config.toml
num_hidden_layers = 16
hidden_size = 256
num_attention_heads = 2
num_key_value_heads = 1
head_dim = 128
intermediate_size = 512
vocab_size = 1289
hidden_act = "swiglu"
norm = "rmsnorm"
norm_place = "pre"
norm_eps = 1e-05
positions = "rope"
rope_theta = 10000.0
rope_fraction = 1.0
qk_norm = false
attn_scale = 0.0884
bias = "none"
tie_word_embeddings = false
parallel_block = false
init = "uniform"
init_std_qkv = 0.0437
init_std_o = 0.0437
init_std_up = 0.0437
init_std_down = 0.0
optimizer = "laprop"
learning_rate = 0.00118
lr_mult_o = 0.918
beta1 = 0.9
beta2 = 0.98
lr_head = 0.0402
max_grad_norm = 1.0
warmup_steps = 551
schedule = "cos"
final_lr_fraction = 0.1
batch_tokens = [32768, 65536, 131072]
max_seq_len = 1024
doc_mask = true
z_loss = 0.0001
train_tokens = 387800000
max_steps = 5365
dataset = "wikipedia_en"
Each number is 500 + 40 x the weight over its row's rms, rounded and kept within 0 to 999. Layers, rows and columns count from 0. Numbers have three digits each. The size before them is the row's rms in percent of the matrix's.

# o: layer 7 attention output (transposed), 256x256, rms 0.044, rows 78-95,205-222, columns 0-255
# v: layer 7 attention value, 128x256, rms 0.0467, rows 78-95, columns 0-255
o205 088:480478413535451497485515488484437508508451549451524520526495511584507487518574523505530488451531488524520461594526454462543479513566443438467453572518533541480529479456605455544485491510455530537507483498465492487460532505553485478506565535482442467484495550456478515483479489495531522533490543459529452530467536483550479446494502520507461502410584460577543451461568416546468428513471461461585513545509523563507499495476564517522542444423510520516498418550494515504480457564452480520449570460487500485518525461530527582483475450524544403514542542452554526507446483520434511492490527493502488483555435566519459581437480621516546506501472462496469513476436500504520467463438508461535483448498463545518493491411443481521510478518479472496547503540439509479447468481444551
v78 094:585518477540496540555497510545553505535515527511513554476489467504563405446527464517495512424461518552470487470476454503499589506474480474552518458481514487561463483485525444480546479518457513506522521468552499539503580448489530466500463552530528459462468415467471528534430578500440562538545527469545512524461569494441494471534545481472480583493500481511531523574487511445501582538467546483506523517436545427493480485492467437435525517476522482533512502476527534503454488492568494489522498538403460463521496538498470461495505452487463406484494448482501460497523490492477575501462405504560519469476500487461598498472463535549559538571486541484452497502499501514532527481527578558595479458554521487519452431416549493503469532518483538624422509523527442509514555463440467
o78 110:495556532494526444494468525503470420537535542538508531455515515420508515521487471551503534487547486461491517635482572529516440526451501454519494548477517500456488547465485497571523546451491536548453502479487508532498541540484467570460522444460486496502496459476500475459463427526486531488406459510591510522554468510469498496516492464561533556515551437535457491493506549528454538495447563540454589518572477517528469558528496527423503530503522471477513535534520467417484489464521531544441499567568495459533486461555500525461504480423509554404496468458535464491464417542437524518566550499517489514499513462517471475513569537520513523580534514424490500593465529474456508470540460478492563533488445471539486582503481452513518517440556527484603556535540514525524530446572560
o206 083:516472414540480437507459402512516567469508487492482511524551459450552533525536503486499511548483524463500472472558540471549513507483471503442527493442448597535506435529483494456544532462417498487469499423516488453482523523453412503522454498528507527527521435576485550480470488507506537480525589514474466520497503510513487518436532450415478458524508571562522506465524458450497544584523421519454446500510501479574513460494520456520439470499487522516544517514424519512536537445499413441490512403546532476524487540528579483519543524495547528566536465513528508471449567494553504495474540466449439564557510447517458538520474456456567514524489513454535534482534517463458462461487488541534510525508478494508490365552504506502454497445538600467507558468572490480510525593524459
v79 108:480536476542487584536440455481534536505466565465465491521528497542546539515482526521553470486496483471425509459471525559585508492486483495583497514467456481583517398494517506454476482514544511511506493477478532469449485478497428521525486435499544510503418505466442555482482525503500541528599497467538487489467588495505529480524464501491447554508468565439467512498521475498527470559528550474496503505555550539422471411534493449436455519526468464555477510502547520548446493556541484480528478414423447530519452584464601504539477473511523501484414426516488485443481487461592521472522460489462499412454531510479473507452485581471460548506517454532459515494517479550431543487554457548541510425476487526507544485503448500476439501502487564515437557470556443445489429516506437
o79 111:428490532538473567479511483534511491472508502530458499522517490425477485495522492462557487549471532534508466559439456539534478569475484538437481579470445426475495462481501481574459522528547472557548479510497511480491563495453506565429521521496447527557479484532555489565469523554475576513465544502502509519524419495522512509533450480626559515514538485596455528503400534480517495532496471509453557484528511570450487528587497559492514491515461488503508487511511518535506503531527491481419486401577525432530452502498455459498525510522523513399517511484496505554509504532552553582537508367516511554520480473522497423422539484519515516493492565450478489543484563511494530468514525461503542461458491499464438524538429473496471535479544491439528504518566420561533533429545527
o207 096:464484457472521468501488501530555486492573522515470437541485507523423548526557462483514465519512525533516470505563541429410486456496481488466494442482537465452494524583457525460438496447444548540526562471463504540485479429512574529495501547537527533475431514533485503458493462458479492510497500601577497488543506499511513488512549503474524475578483444496457498482496524517582474532449471502516498437454508446495575487510496481408543475476555463523538488432512453458479469493421472502512516441539528467519589500536430471477475540405487461570508448498413471492462514529515435495517525575487536487466542474470495447594489542491476469521532478515545457508585541497474443428436427465475508507486510423450477539496547495514539471508447376447540498464513445497475422539494524
v80 100:386497547451498417492449568556538575485516435510479465446553550474535482557558516453499475532541511485513529423443523560523513548532512505533563479518511445532493508478449493506447506528506486582495493552478444498455497557503480554471541412463545446511504536467466460541450536506481535514503498478471454533536481432448432459514478537500544553451489462549499503467501491465495504488528445476474537450542441568556453491538511560579446501551507489538537493546501544407497428408540468514507532462486463505435512543516535480475470512498449468490575479508499402557539485581476422560485492512493501527510528498535468570531450506514529513501485527465511562521508530479452485527504469463551508501507459426491502520492547512504430523497445449470483540564592539476483546513374512
o80 110:527496528516515460451458521528488532467447552514472452582511507495467493551517509521469487451424510460480436534452493477535497509545456521550490465570497467444591402580481471500527474500551484530476525514506505559491484514432483426473492510489574440459462490484515513410457565453445469580493531480436498474488456549564444550560543512579535430462518421481515589520523493572461500470549492436477533570554504503471515471504573487502562541499524523432464460553485468537505506429564503466473465507506479467432481482523533507412499466568485494483439492514518517436523504487613434536457495511515488506528484510540472510403430550467447549511513525465478505440463495534492493454476539428482537443442516442499535495510458505456488496541474462507452483527555541446470462468505497
o208 086:589450496484458493515521536545576467526595575499462523519514518572490478554460506562515458528538542566541466558507477509379537504511528569446527554496527481505617514534520512534566470512519486454418486442469489565531515447527496545522577454553428475489482500538469498452517492464473527526530524459498503481546547491422491519535438480445472524490505468481540434479461462540539439480475562537522485586466498481527517596522566435470471556447450516519530493571485464549474416562480550493455466482536490506517535457577482539506561475515439481512535507472550529572534529493494542487521510513470512542497499472465512499536485461521432482495460446549571498516525447437582460545520492504478506523474523547565547482498458476542513465482484439444467488498452431518482439478501502
v81 104:520491463574504486556482534527478564449464559418516520457516470458464560528501470556530550498503480437500501465494555518535559516529510443514500531540527475474529467519440466393481562531492506483471473485526519475418478534490522503532479516528466526510472464510486592513533499490475521448416525499535488495506578375554512511429496535484512580553513404474503506464579459477465470535474471460550503493488463476551455563486470513571498553507465519516526465464578516485511536469526501470556544467519522467460447506461414502481580493492525582494481529562554465562485548531548530554518478546537495480476421493517487521477553518551463577466544512538439607555493598518485495456510500551508595474524464499509507514488503502485510410525534490584447489468454521465461492552463489
o81 115:516518479511491526500432488502493438475541524528448486429505515503543519525520486459543497519491500530531489499534526505577530576509490558518445480466555429483512536532464535444550420506537469439434504491472539538506502494438461542480579471461538516554517488511464390567526494529511541495520532553487534546454423527543519440549510452474533444421638501563491544498481464527493498499576486514415526508483478451461454549498529553537603389512491449513415480482453508565400441471457480461494563438534500483530512552451490434514446518531526466523518493466517532467547527466446504537466469533466428519517565493467464460539485498430473485499542521502558480501497502456494559520514488497493447523524488493580490470561498523436451474450602505498539504480510520519523518542527485
o209 092:484462439525533501453530472521546539500511493456422515578467522458505442521517529527461509490560553514575484522477526484418458539483535466462509465483456520534517479495492508521503574440510490504429439575502512473528526567522586526500566496564493529410492497491512544482543451470473501597452524436450448436548541501513491484531529496466484521474445525519542525451550512457489497493570445545492505509509529541460519533510545532482508531519422442548551561547464464480557475550540511476446426446598550451522434489569525503474479444468561551483525542449467579516485484476477456487459516426549528460431489542447502478497394477522558598472474473572473511514525478467551481489421478526467474501523506550565459408512456474519589503488460517490482486521550514497492474503506507
v82 102:549530520511513516523506509447466507468466487515553523534514544480484449530510569531453457455548594606460519441524598510493549529559592514506564467463468527533509536501501465528492417502540441534529526486508466523554511520545541493533448477566503544493543467459492476481432520482461444471448513549544502503578455475517541526491536520460532551495511462489463472579489566493476583441475522517485510460487450534483497530466476460479546483471510510491505491432484546529557516564453549564483501451439464508423447555507486537444518526464475420447533505423559547463458522548434525440469572507483460498524446467513441465371462502522446507449512474519458414471542398496514514497430515520514507502498489462487514454509541440534583478510504517486453449476515494534476536531518445
o82 113:527487401500567453574545502432505519496567528427440544558517513479552508564568534515422465519507461448502431574527446529494436470497485541493485537486405480506555444510505563480470527464453521438433449438479429471484477434481505463493512505474510513520511594538462479473482507487496481521498407473518484424466534457515493526495522566470480504467490487546567488480470501459524429584471467469470488459445532480470521521535536523522482509457486494443529510541547555516499539507483491506476498454440517475407517531478552435561565501541468485486530534455535468442513492506537582449503487468461562520509458518434537507470472628502512514482471444512603491561510519435538527533449462522501572539475521550513489452516474528505494493494510492398523485487439509515419522524518475
o210 097:542487462523539487484476450487481583466509471540466503457456531521465514527575485518539555482520509405510468584481495519547524528541477455505461487435428522533548527575528458508490484521505553428561537579504539492479506528475422517495493463534496481511479505518488466569502532522482534479532452513519509499462465463471529458534559535575481570553471514477507481581537480574514494484505517430537491538528558508563471529434400420466556506580526441501359542536470469546436509383473510514525471472491520546573533477463524528511472445529537559465557551550464469489451492480521428496485493538508460527483540484496541488534519473477496589469515497436544499510484550534456518480474499529550475467455556529515509554548489573445460510536483478464482545504542430506420452490467448
v83 108:438503488455439462458533491522521487450456558509533545482490547537520531483469501512407509492494570465514494477535470477511507520559520464504448522457491525489559602564486484500524531529442539469480461436497488533486525487535444529465501481524479529518454555490541529585468560476582484475509447515509480515549570467485529539537518504481583483497495552541510524577508518474530597475534506541439496536526519451521548514501468547584457403586474411459526490464565494529507491436525607452483473431498526531480531473418548553509484455460549475485498508506437557482542538418540451573548514495486497447551434503510483557546518476505518423525471522532459462480444518516486530526520491438511479530530530544520493546523447518506506449503584531508614507492583449524510509449463542
o83 117:489469515557535516522524504529552486501553586503553524488445534436456541484496463589555471513463555488479475413500503492522562509423519580553510564449553553512480455566502459594516474545472613532426522495535478519474505433510488465526521490503494544449513531493491462607560494478468467522457507601516527548530529489466458454474486538503513494493480604544561487509498463503517485516482524463557399539490476549533525503429482471456501465431552529485481500541446435432447516527501452557509456459490521479484481493480484491494531474471469412515518470494536462530505500534520549515488532500445532576521462539462564484550486429493515452417554466480486485497475535451542494480519460537428451472513543486420561501480534531570465570462497524442426493513514516512462498535455532
o211 088:555568503451515499587492521496487526568524467497530480510437495488513565554517428475507446440470455485421547481536491532535472462544512564504488490560504515430562505465574533465472480472528432476454459479473518504530406593528528502497503521539413512402495512516511520467522478495450488472552559462537445521494531531533449461489488425517464496476510417491495470476553536506481494498491488418488534517445520442460496515545545545476445442504501507569479492528471466534417497455478547521466565527491445577562554568479478523533456535491510471533474437513521568554438496535480454522467517538570505543458458525502506524502491426569543543543518429524475472534467563587459492543555470539494522522540433577526460491489535480453462528559444528444489456477507489462450480428510532
v84 104:549494532525488512440449550450514499458618464494507407416518484425465499466489520484476489461512524501417493472446498440554565521413512516535492510573540484518503498494481449484508485460494497554524496491441506562478509505471513524549499459537510541544551380504503490494573522520519502549486465538500510433440492510541582557446485464481491482491533512463565452461437474592430502465538469601480512519536481508473536470503561473475542500595507511531433378477516551457502502467478468492494482489471515532507465527458491463492585420478537501447471496520526539412428471525495541515491516546524451442491516538541444518467495493405513533428460523482467488518480562505476466490531554521491463515477459522554473452527542473488422594495424478506445501501477487501496508517455455
o84 115:481562442551476486507469514493435527453453457573457542494489494489567510472535505461513454450513540566488480475550472490481505562530516422462415469532467477472511516493490477542554491451479482425434463413416436530518505557451555471455565502516495451599431445497522528482504465497523453488535542477441445498464505499522524482480534477426509503494527505475476462501476525489487478503443508474535481506497569547436480475550492505521382463451531475486486482472435506478512472481523479538502504462447508470497460561536533484499504478537551563448477412475477423539513555499494501343497520530472567545498541427434476497428525480496526520473481548458533511535537501496505535519471468512534553463503504468549398521528491470543574408503552482451539462438504452525483496582537509
o212 091:405479517442611500497529522505497450563510571484486525577487557520499454493492508553500487523462519455495507493526456551474485544495453536543495492522465469499573501544496509470489448511502535510390467463512490504450535449473530474506492515510512434540513509537511504475520557477498439558445547481500554496496502496457496464505492540526519485534378464464536551446498472561490470508458547446512527538432477507509436523485513537448578523514458444452521593583428486401533438496463507482505462517546476476469495455523412511507506525442489473509496597477465528544524534480519512462458444447532429474527487485525582478558465582463482465513498513484557501465486501504579461507510434470407532550469538480496543499519552491549532593428489511498438527474457598468531465492542549
v85 092:460486473595496497481586550529463586495535540588506572523526485554527553491450463460475515455517468443452510507478537483432580537506456505483519520508489589541499493543503515539451471514531433505483465453520521542500561516537546456450512514538535579483498544513482519484451462498459514497521448573521542483478476529529484488531473483467450555544490504504441472513513461465501589511548444437506504506554502528529556524501505512433514478448421451478452481466521563527502488529576487433440530410497517493477532530495518459527506429538542454474501505479500541535491559385573566541505458509522469482510496540487497512617546609514491515480443497518445484552538533484558490486449556426486458473498478552479485546467435530450527504531462488556425554510570526442541483501532515
o85 105:480572460499499499522531477555484410496455521519433466518460455505490507493508435547545460561492508540583529532479530461511419559523525529563531515538510563484500494391559496478521472444524460494467490526547492547607543495499558530492525450526486586486555465485461501526482507478523519509516528511481546488435501507534514496514557529527476535538533499536534505448415489590482438454492486544439479455562478454538555486453476496470520426518530461413501523493523506481528447483511526503455501480478460457528460561446533444574533492472431511504480459500422425531553489482451518528555512541529482476478494462476575505549475465458495478513515445429543497566503460432543607408519461509509481561479486454511554545488507489577474566519492491483499511485555532532473527367516515
o213 090:574528434477505530547516465490449458505504496446559520529526493496552498584477515461485504483460458567514499486486507484473511516566465513489529493456540534443457550451536524519505576417406553480634569495435412437507454450483466497469524524499483503518498515435494488473505584529457508468488498507463516533484553511481455553458567520518511575494533538451508547507544515524547501461468563536512491441508542475470570495414510477572480493437472510496540472477516506466513526510442541391570457467446481469559477483467500555519505507555548476475524546524517491550436509488507526506484519411553574515512492526468457482505480557486552545527509502511525557433423526533553518498482582467499592522531458542421488462564495519451504552479503581546567499482505523560480540516519531
v86 103:560463457505588490470506484510494494473537535566511469554518557513529499523470436538479468430504510544543584492511498565484521554507454559521389452481543531510496583544561542546466472438491461521515489492503449535512471474578515489458531537375429471460538419467451539476501525501538396502498544457456471451512559446548506448542526412497526494559474504420496525572494502408481480485497506495534497489510513440496488475537486520539524445490528507536504513554400464442515538513511424522484492561485463544525541445477528553470485501471465523495506485495536447529545520473556494537493509521491501589524452496529441512445472488504467533437542552500507432512510480491490535499439507477619442518486545460529499462518423512484449530515504484512556550530525526549513407533530537
o86 114:507553531468487503528443443521512492487561538427536495506455484552509431525518521499454452505518421548444563508508494544495531502448535485555520514527518548539527496544475454539513428473528470583378461457524496428504432516456477442497506558499513501441536534475481479544552430530507492544449482525519542490545562433494502480420465544494596531510462573461530452508475540529448505554512497469502482507463500530518515532520574491472483520519480525550540492528449598460470499488486560500576480504557527486468522493529577454467484516434545494483477479586509451434454557548535532486486492526495530451410509476535438500588441515477424496489509583495443553533400524461466441511442498526463476559534545521533515545494501552458515541430486465489544461498486503487428460512494541
o214 083:500507516522508510539534508532483539449544507540491495553552500506502539484484507472519516487566507544498514501483479477438549554529554483488537490434467475491516580541536460480506503483429520415450532497525550475473558449468482460487447389549504514492542522469483476443416483506514475473561417543459465465550471481469488498578431491535462554500560514517586475563464443557550468478450481446480542460446478530455549458441519459542493564509486528442548400563516501483481502566444546479506506524540467482558518528509538555536532450553420472519583501448541491562503480566489509542507448542390535484542547490467519498462557526482541496535487455480567515562462506403565517525510519433464499533516473435507457482488470506482486476421509542537429477537428495467522526517524445
v87 105:521506479459477546503517554475522497504496554468469501577515502571458525554515454544489469504434464566444512505505463529493492510523525536551423355498523520494482567461541510540534465475493571453524504472458528476474493500508462504556576558514486536570548478496595445534508548521558509472501493413603512514435566433534537476439523472538470465480490455482461491499444472536483474514464480454511499497568474517499476509502449533507470583486467490511454485504455455508543487509515533471453449558495486491469614461483517543482479395511505541472445440479434446532464432456543478492486456523467550500464514437462502523473512451572467461460566559508555562482442429516490413514515542558517537462594466552518511544516464458490516503497533490461502552548514502518527514483581515
o87 116:467543504452480532476443468500415541504519513526535478484543457377532445446495510419518514491440529456430552488552512572496603564489566470529551480456578509442455472529480521531478551531512543536447529517481574533534482480515488448521475539524534511411505506521537504576576509509496462531513545457470515453438532461498471474511494466566544475465496526513431490454513539479478543585542513496539482537474524475429461457532503473466568456547511504531497540479459552541518543468439499485579447445513510479467527492452501586492492491490573575479494468522479520514479460510470483562494487457440415546507452489492471519492509507545562529487507501565426527508470507496549437561523561519498405434511482528554547526472453545498485555491490535523583544525418532483540540517507464
o215 089:518492529529528510544500474482503453518504535587535491509525473439506503447530484488526500588557505456467496490460516458526419456515544576452507425508482427501478513543527524485442537502476551583375515508464558446542516510439531467465465472474499477528519505412467476501485471462483493534461549527466535504484474479513520446621437487483451485541420504472486548559530544481495470516497422556519474445509486467539526466439442522464557506504541407420520496602442525490510492551522508493510517456482474482591433484492439472514482520425460530478543391442476568440536462498518539530491477530458453495495578500510531507504530526544501477525489474514493465571567592589482538514487486496414496475493491485475556520439476487527515443562480534513537458491558502471488496529507492
v88 103:499513507471503517541555532495473543453518462453524535480514536528423497510506447568557464463481472478499501526509450518535461504508503397507419522488562437523559531500474506469529480545462493478493438417557538484538495556454530486469456487553485523484516562506456481559545486519477568484494553560544503558479473519520539553455470523547431550522485489507474464513478494514500510520416521507471480491448466540529453463510471518522551522462460529530480465496515550569539546519506593492432438442568466487460427482539514542561468542474567504444434538527558496461642550442489492487532549523546440410547536472492469594493461484511453451432495476536473544489447509529508484531554445481478571508516462484543481446500502592488501443543513502493506499565491536449553440449448560
o88 117:497513463503504527581519479459574461473582529505417514488502599484501505478510485528566456532480507508473519486482464499492535557526498511511434522457465422473564479580533495502441517467465629486478515545409530501490558458450510520528525475530510534486550457494453495473509459489516510548534533468436506419533479456492502462511487527486528459455516574486608507494561507512543478448437461521443476509432483534468499541436521543526560427496523470529442514474536514472483449461490522475528517417497475478497461490523515440510505522505435502497527582436495473584509464509552488552441417447448493497504461538549581436533464404449567524473512518462574478422426486523485536539489529454474455558488577545517527483530565481492498447492488450524482460449479486501498505524480557
o216 080:524478476491500556519454457507569455503528497413493498498476558483520515575537516451464498528483458495541578505502441474492510500521538544433441448438480547541576533546545509443503460508484508431459492584487512525459439456528476519445452514520469495476492466416495541417461456473483448519538475464564496499534494526531484518481498481574517510519545476468511469537525523501488530575542488495505571564548500496505559542446469493511437511508467533479461543538419484533557553477518527563603466484442497490556496493460449496438518470457419540525482571522406492613461454441525478469540494501549544469480435609479571469598483503565487583486485491485574508438501488524478473453502504487516461566498517459494497501505484550499546482496529468497538482612486507450485475504510496
v89 106:568548501460507448461494483490506478529543401476461459497446522482522430528518499506576560523462438508499490539471556435565468510465479552439550465494494439485493512524539428450423472452512573553489567467482424504461499509500516533505485569454433487539500569477568520529612512503550432493534493442500524467477533462527476504412491550510473466506541461428519511519519435457521511508484538549481487462504545546528495426521514492531470539440428465458483466485535431522469448533473519484478517532492443429587449455471564528526511408465473465520488460468509430459532406491521462502481542540463492499516592481537494453489541482496525497531525562434526507493502458512501476568481446469544459588549506555472485496497469484529410472471484541462556442474525555469493485495521476
o89 115:416468513511458497495518521542484517520412440550479473440556526458470436493484588499473533505557515496438525509502505457461601529498472498477495471504483520562562507443445461549496493495540446493461528535494484447543477526534489487465458408473457516429549490492541466430481536544513497491473513414478476531531523514463518513486473472459436466466462551502466512525533513534503528489497506503536509537483531471456450417446535409518500511542435532530495565449506542415504512533502457511562442495452479467400508545524461482452414502491624500522516441482531493504396494482532474521487486476563437542451484502538522574548462547578461451542476487475486469440551539558467455487509565579524482469486480533568478501507474567472550433481456528515496492540479501469604477515520510
o217 085:441469465495509475506510559463461421503515529533520450513515434507566505516481501552486422492482539502428503491555493571464453520528448437476464555539523503462503464408515508500464478468483497574411520447556482526492428498517533536501462479537473434450503514534476516509526508460503492513473493560472451556471488555431551506506474461491487467484416460541485531412603519555513472509523431500566594520456457504470570494603509533509573510475473503544513511473488492524482463542488469511462522503470468489444533529571506480557494511462538545492524502495478493501608568434549442522519531526513528503527498506552526587497501498525547497530519577520523516563467496470588477522517517546408506400498466435504510502516496461570552551464602494550471510503491518578534498541441500
v90 100:465532479528484488459508558526507524509509521537515465476455552486499410478426519563487532492512507441498568461508476570492524482519445534495395539557559554491532544542511456548460532503498524535508542631519488521552463525526525533504478536444467484468610475474451474530459511466453495560449479454511541515569493556541500514484471555500479505469460549530491510498510504491505547491531455517563468505435477463521436476527524491464511475448525548415531526535495455481480462494434481611558551528530440460468493501500425441414543549435426539558547554515549443565554511505487506439482450515479456533565503482449472436508453545533553506477464553486538492525512478493476452488498503496503462512497522513470534510522534450547560542559515451439445555538537583530517579541550468
o90 104:567482489519540503601573552431483516545473516487569511536543550562543420490540492461481538503545523459557444482475541508472470434497548497578531472584532468488544428488550491407489539519460496489486536504516466477561517464491552461465486532506535444420509536446447548496454487496478487532499470489519525491548480480492541531465499555534503466425450477483556545558543542416523443584564488451455547512458434521532530478491485550559456517511470486508586484476474473548478498521549476521485504490537547458498497496560528512487527537448523516460482504502454552405440455492530486458501482475512475505432515449528443486442490603424516474505462556421511538459480481532446502530467543511501505532465486530606487480518576499474515451520559440433500518497475523429436468497480449
o218 093:462557481513489520504505444495453479491489542484448518501573489505525506454427485494453501447509557603551512559429474509484560496561563525527552538498467533488502459477509457533533524492496491444564511541525492518508526549503484493515500518525440443480477509526565496486542475520547516421547455459447482454411554538433461547528528440557486513499526540509545486511463410537577488482532525554515488496526444552508437459496484390432452530466451462457530504494563478580506500462427514463464468548532486516532512486512478539562507478596460541485495498586570530504497494517547521529499444435429503515571465483453507506455533422524475543470475527520478594487458455380542570517504443509524535517526514491505505443499514482434479439407531464503572495533478512476460508521497538
v91 101:465481482448501551476488445542514493508446561486502500474477554492436453474473493448510528587496476562455538566518536465500522490427478545513506479481503461504482528502515426564492555465500453431516463511444475492486492453501536610474517497504473502549512505495569532482507543480560447435406538529520577511579492460440532491506521491532552504525551491497475508440474505488447512542567524489577456482465454526546514524498494501490486632599450481550550436503469474575559419517468509432476500478553465498553557574489469561536552465502478450420490496457475529505475521511475474523495527519527530498498464528550534530463536515456483502498477574558468479361524479452568451493474481549448458419518481457494519459489561477480500441484503529442551509504508515588496452480504518
o91 110:526493454550504473488504460446511591487493481467541517458468533459607523539454484613546458475471522439425532497484507513466536577498521449422562461462512601542466532449503499487559522557477503416531530492596530434505499463528492459533558487489582523484510495531534487541480562450505459561507443511471524445438571526594440493521511418456556482427476504526456497469432470521495494560536480470504458492509562474481522493512568510536486438490547542509500585522513436435484540449500532497470516485436479553457563568516519524530492480507514537521488538464486475476478482519550487442530479476490509484548423453475537503510504437498530474475462405565540497536545516449537460569483453592544513510543500510460513518519431543497541518515479526473520500480474499456537504519556497
o219 090:540472522508501546566487470501469501500469463524534476548519461455486482481493525554528488553577539503478467514475513536504440438492493503503467505474485529500410506455518518512489437463534521603544520517503559542522503468563539434485400536550477420507439602417473431512433482518506466459485518485443427514484453532518543475462599471511528516511398498421537547505574542471485493517455472565545479487508494521472468494475464526503469470477511522498432474505558444470513545509473495524500530512485422507552518478475500438451517556462572437472547460496498537381532446467517527510488504507490560548554460499467439534495498536558500492493558531499449454588444519601514567522539511545508555481514493512391476509457460507462516487567479506499542518500549502432514465484488572
v92 099:410503550511480495473573559456468496573486507501505530501481485468516501562475501498529475490451450456540500511489466494437508533451592563497562559538482497484518559423580533448542480482508452513501441467494506454502478471497529496526525543502530453530433536534488483547547477519536525509511518477553567474475533517467478545434492451511497448473445521470488527477466493524489481501483518489478553469444478557558494435540503453484520465542459508514547550466587556508476471523497503510596549527451505449517589457480578490534450444487517512521493513527509525438409455516466499469445513485510541543558466480552524535625447503488523530502504429536543513509472528491411504470496458415529517497543572487523556483514514449451564408488534426545482403502535522523485453501633519
o92 110:513467444467519491503496540521483506488565493553477480510487526472453502467450523463531436473396507563480611413502499530596536414560460495419565553454529456483496446538491462494448486507532501574537488516483512514495523564488460521476474468594429516554493469516540518548492581562472521449538513476495439488503475552503471498528550480558539513576484500487473530480540444476491534512490510546546567532494519567568439434432555450526517544471512549539539428452527465424432512489508467525502466505432544517559496487525487489480517520511479479489472478442501552535454509543545478521511484496510483460470497574468459480458516558541417462484525466538367572434516513539484451490517529554442488510510461547487438495509525473496500505489454461539490553499510540470563528572461490
o220 092:539509557444501503517544455502487486494509512508387532489472517462464470568552513534538490477563511509584502426529467487500503500572461444522447477507468450579585495496491444522535489444580484501381530463532536460512554571476504529460551505465467514478447504531510540525483502459458456559500460524516552548546452475490520483436527522481515486411488511499487527499501530583476544506482468451507443469482549536534492510488549549500515478521521391471456586556528478475512530522534516566504485481529479530463481487480523511518494558498508470489507489544497455474507523436451469514533517529501411515413443538510517543413520532451457496491459514388549522502518523529474540515516441443534416532528526507524526522487584446501526500485440479434468431472559510539421477437543603
v93 094:490503498411497476552474553477545451532556594577493460491547483509514428463499509525477528487492570479488455499517485496489596551572480451600605529490502479404516507519553519508524601463506536452538482483464490426420494562514506460486547518395426456457493469487506481458517550529405566479528497525542483473505447501537558489482582457514477480467542486558457486440478472535439454512476558492464487520445413503490537475546482513535464406580501482496518521479459552519490485493539469525546566485496463494473568539522574453533492523535514471456517430490435507563558524463501447540445542452488517516517473547526537519516502511478491447497534497487522556530503545490475483535466506506550560444546522496516545545480471476443482530548419464497480474508447510504552481541504498
o93 105:542522498458481510526450556422422513451465502462533504498498470405452402460479483537487487459458552563484494518447518543579497519540541510523589528494513483466495495532510459495552531526504552499431552482462526499503529532458529464441521581554493568476462533535503482480499484535471475504499508438456475509498574478544523497568521459531512524497526468506458500554530521453490543519468572494495445456500428485487584475501522482504529526490548595494435419517456555449492452445500501440502502461484546504486454538449572553454490500494446515514484492451486576493445478472508455482577472528525472502521459488505524497465480477473562512539530542492510544510486493554481482499505581426508538510490536483445528509493477455500565482486527539498634529500597535399396530425594456
o221 085:430480513483497572438561479532517500481526515578459527477492465498469494514511519552519480613539536478503489532470464541519482468445534543531540444482527470592516479584540492534492514456502469523454553497527462499542499517509556521520525516539482493525491480517440540525507526449560494555557480573553525481570584436431518490528502556438508533516473546510514477471456504447505525469537519554453511519468523518561423523574542490539497485444486486497533546506524466440567487554512494514487519504554472525502513438532433538444483581478485444431505527482409485506516516543491520518538453519438550489450423478443568482475474541555515486456465435533562510474495521435527459530500431511413434546517603453516414508468583473525525427453460452493503439445479472488484520439522527
v94 101:512483515478477529571450547555507506508510479516489437571469543504545492484593454513470504520515542494499517477546428536448561445457391486487445523507503523576476525536465509516512482479472465503484514487433484493514571475556524463571514521499471532449493521495517424502429496507531454518516499518527443513485476464466496526454534499447594439478553455506519515502436483497509451472496522540495483531469483492453513531480511526474525469501516518495533418482416527587464563547444483569572531504475407434482489502500512568541509436446510520427547591479510516480503505430514537464494546476432522531491533584471512504561552530499430470485437581583480475479486518465429408531544483526512471483528487525459516446521545471441532543500524500579522470464586466442489542543601517
o94 112:519585515495484446443466540435401495607511490549502518471498420443506507437584545531510494494456410520493472491534485552546608505490540483490576455454427523498519429512482502475506450545480536533470467490498456444526550484456508446512509480474498571565446553549443560554543509478492484539457469469553504466552499452470568495482466540497507442434449540469467489460514522510451517587459466488557438452556478481520441526456482484452548467538533476502469485521507516488503466485522509454417395510542457517447482508542521548515482431461489489438421485551495537549510486563476526529521491479505487486516502470497478472454497487464621488478468536529406492520541527545440523531538477548539472470525453503559453555471501463505446492478484484504487473525522568534542531481502443
o222 084:538559484495499470533555572493453512537548471529462468464548458517473528481568495507467501466538540436539552522480502493508503437518460537523503527458410491500531554530537582464499552473485505531387556519485457507479484563475504515459456500485484483463564445514432497507463510519546501444494468481451530561460509586519484438500556519465523474577440484509500443464491475484503582544523537480498511481531512468480476388494536528545482484470434509447459469494494501496507460524522486480449455461536525540577438431497467492482501573447467485563495418438460477502493481533504493574532503526464467454505488546608548533478506482602424487470542468451557504513540473510514475527509483423452495472507506511580488453512633440511551479528554516574582510487488543544468507453510545
v95 098:467468507481531546430470513432485513450428530427499491441493577412537535458466482593504426513533485448586542519501500496505465455542479494462528529514530554474470557471472496447522528479580514526481528497471465465452531474489488503435500479479499539531491584495537475419473482468476504614503417502543534468448493520499486538532406435528438532532534471485578493480469467502461482503518517500477493565522558483551473563477569502414470504495426455460471477498514561493514508530493475487523535493485476480581512417445461521549535465471500430538522500439498519447431499539480488411486516500571499526478586469527495540523466519510520518552515506488514543453486530529504513531453564424486467504566523493446531543514530405433517434489531431532468527488496555563498446508572504
o95 107:452456523506454486427543513494452566517413487511480498542515512485442487447535487454516510474457601509485568456529447531486451512557449505433480525490559462501449487424525503444463498489490352479502554515492497473457526489559536565488430443543538577505512484474501500542534512502506496446519516481536479494552543575490530558477561446497478539540526535579497478446567440478459519510495483506543511424500484462548495480532492445482465476497454523470535533442493475462462505514560470500500459540448469540584485529545482455566516527435464558489438541495521437527504542491457491471582533535543550502497500514509434423490499500585388481551446469529555495505520462468430475429467483550489507513517464463499453556477420539517486462535469510552483456501532566528538527522465457